Part of a small language model's weights.
Size: width 192, 3 heads of 64, vocabulary 2048.
Architecture: gated attention, value embeddings.
Each number is 128 + 24 x the weight over the matrix's rms, rounded and kept within 0 to 255. Layers, rows and columns count from 0. Numbers have three digits each.

# layer 2 MLP down (transposed), 768x192, rms 0.161, rows 114-128, columns 96-191
089112087071094134123093119140085123151136131129192145123129127100168106141126100136163112081138127163130098113127145097112098086143121135143129110135154140071171117132132181126167139069077196101130132121085103135144101152146154122118128178137123093087137113126142205136153151135150124115
128206131141115175133130126079113189110105108163129076121127169094124126164113148091160117147154101096145176091141118165115125080070167179187127128117150144130143116110149105112101076069124095088139105093130137134145136097115159134123128147131140160090130119115144126173153117150095123175
134145158135129121123119090116091127165136175128117130087131112128152161144126145114151133155122143132082116101135117083163157100124115067119140164121104115148119172088147168094133164104108109066126101125115090105109119161120164135154137127101167142109120134103143147104170154103129174111
147141117124092086107109136151139089126109148177096121104172115170140088144109136134125088170125116140148108106100110112143136129121139095109136122154150132141156093153126132106163132151111088127119095085117103162091129170137117143111100136152106149110127158135114148153083129175137137154
142101128145107116143122133120135109130133122112144109084115107164172141137163130127123131125140132127150120105125127103139154088123121099125110130169143095130144118139132146120157153150133133100131142136163143089136169183103145124126142146132125135089160111135125147118152136139127165124
116109126132144137132166105124145138155132172103119106106135127152109119159137160140163117120155115161125115115123143088127141125105118086122150135125147137156134122171105146149104131114108112146149143097134109115098162150131118124145114134131090122138163143140129183133131120126135064131
098069147124141110133120131124146143129150119121110155107132116113134176143134133135111156117140123139133099134129130111146145118120142107141124129154135132124119133109153129144135149131112117124115137114113119129122141135136161138120122102125121126105112121127180098139143119115139105157
137118151151123136136109136122125130125159124140103141092116132134162136160134150148148122104127145141097116133131117121135143139120081128160151147117131089138089119172114137115124132145131111079118136124154122110111106121134097137137136123137155122097128133142140113113125099132165139175
128108172094127150137123143130170115099121126144106108151127117121112114160122163099143112137144135137113103086188140123143145119129127092132080083138110088112163134125121140139109111113151151185085119153158105079125085143135097160130103127166117136135117136154080170105155118106136114148
113122167109100141128140138145137117125177150077134166122112129141163113146156162112112099165090126141118105111102117093102165124116103119138124152117136121131095086144123143135127164146120114149121134101138107132110161135158153145142119119148092094105149121127165126140095109026126132159
124077135122113169176125115121116152155153134091135112139127092136137120142164132123107136142157133160096140102098120126161088116152139126161126119131105121123098105125140135121142139131087101120121095099163115103177137151139105116124154100141126097132159120137124090104117114097150158150
128125118119125095146142150117122156117112104137163103119128104129155172124179117137103146156126102150109133121154108094120113155147112098145133127123159100116119110134118139145144152159095142106105102109139123125109129158117118164130153126166149085103110112118156132081134126093160121162
113088127098127127154109078180132111125170128144134110060137103125160095148153121132163126120143083121119087116128146116128155144124152123153132156135095152134141160158112144162135169141116151085122145119157177087097132144136131125154139094108116110110176125113157162093119107089160132154
118155092111154121130152162105150124153109119104117134116123093118159125154115143128078129154163145152099090125121086163104127091111160111180119142137155142114144113147109135164108148156119137100174128127132131108127101140104110134135114128114130144148126130135167099114118102111141112146
124104099138120162106104138145162095137156142091118142143107101149195170138138160163103133129112152185158166135122127084138150126123110119171120148130084106127110125125130128146114125138101140112119121102108108166120106166137097160160117148129103124122090174177126133102124117164102145144
# layer 2 MLP up, 768x192, rms 0.168, rows 115-128, columns 96-191
109133164129123117183163113174117121151150101108145150113139120117093169114147128123132149082128116135142110122080145123128148096132089121085136137143124111160143127068154117156096146156125156094156065116137166150107165182169156134116152118096152158110121093084128145087125086124134121157
162124100105099119145139108088119148127173180137164100141167141092118101118087146092108138124107120127163125110119143156091127152139110148123104099119104117130153120124124126165081142127137158160109134118126159144166168131142149107108108124123125161142110181129140096118112103128138148125
108117130140119107121111136088088113134121139138140183159153128143144161110163105158100104134110174120104107137099163115099117124153149142089177136138099110151082148165134133089144094155113144145109155087145140144151125158083110126139171103121097107145146095118153111154088148115084155154
154110133096156131132194150132138135122152131129186109136129128098131093132067098132119122124116180113148098121148131148102110137152104116160106091145118101121103126136102136123146128138103106131138133095106152117134117137145127131102128132126124125152107167132132122172141156124099123127
111116121129128126117129131146112147139118182082157106159110121160108115140144142147122132121112168146130100126102169149105101116125105110135154117134124116144111142165126079124127150104099134095137153162120138135109091138113088129114128146111111119128104118158099142117153145123141136128
123109131146115116126155151134111112119100086109108099179107102155102107134139100120119130097137157119130126140148134115136078145132148105115142123154123145114078127136124126119125133139104136128134120120149173138123105125106079121128155139096105099138085155116112153094128158121141116119
133155120147110052116157091160144115166140160113148111121121109122121149110124131124148085109157154150116144152132123118161116125164107121125150113119129100143136145122114092168124122158142137129110106147118129118108165139115122081134174118133125145115134116127127143103106098125156151169
120172172159145147128163101122075151158078161091177111124144109146086123141127158069148154127130069122160120139112105132136130141166103140086104115153071148124135142124122136100080157164157133115147150148114041157147143117129131118152122197144142121123077124074063199128153059125142122126
128161140134124109182162104120096137164129112132090102148158136121152160126147123108144109177153107131107126102164100147093152110148112158141131135139118145146146116100105124145112127178128149139122116112100084083166118143092123142124159131100131140107081107137108119118157144144146095140
108124162156134123144125136109090136121091090093142140132103137114118128138144117124095131133161186118138070135130128161129085131112153136150150143084160111141121153130122146135120130105120157091152137121112121144113140129137133150139140099142113143154133145162153135112133119128138136136
142130171124164115133133171140117109139112082115147118119158144123116113143116157120128142100137135110100101150092084108133076133164124125148110141147144127124118129139131132132141161137100125140121131120127144141169109127132122140149143130112129146061095134157146139097133148113150115141
098152108167125155136128129091123131135076112097169132119123159116105106130111127154138131101144143109119126144138141142172107140097138124103154177166112123151116142127138093148132111134089159164173154161124149140115125129140122101138157136082116141127081166113106153102121120102128085112
078116108108154150146185174160143135135110137153112096159111146103147112103176150117127151108145162115156123141080158156129106135131123111140113135107115092079080159127131083134102075178100101130120117133140151124116103162111103127125151169112157098162083136161116144093123096092155134133
088133153144189130143131105150127114109083132152136143109150081136155141130135124158122116146142089133127117104110096122142137143181118087076137172183118113080126141112142168100128084155134100149153102123119153090167120107103127175167129100059116148134122114110156097132135108110143112133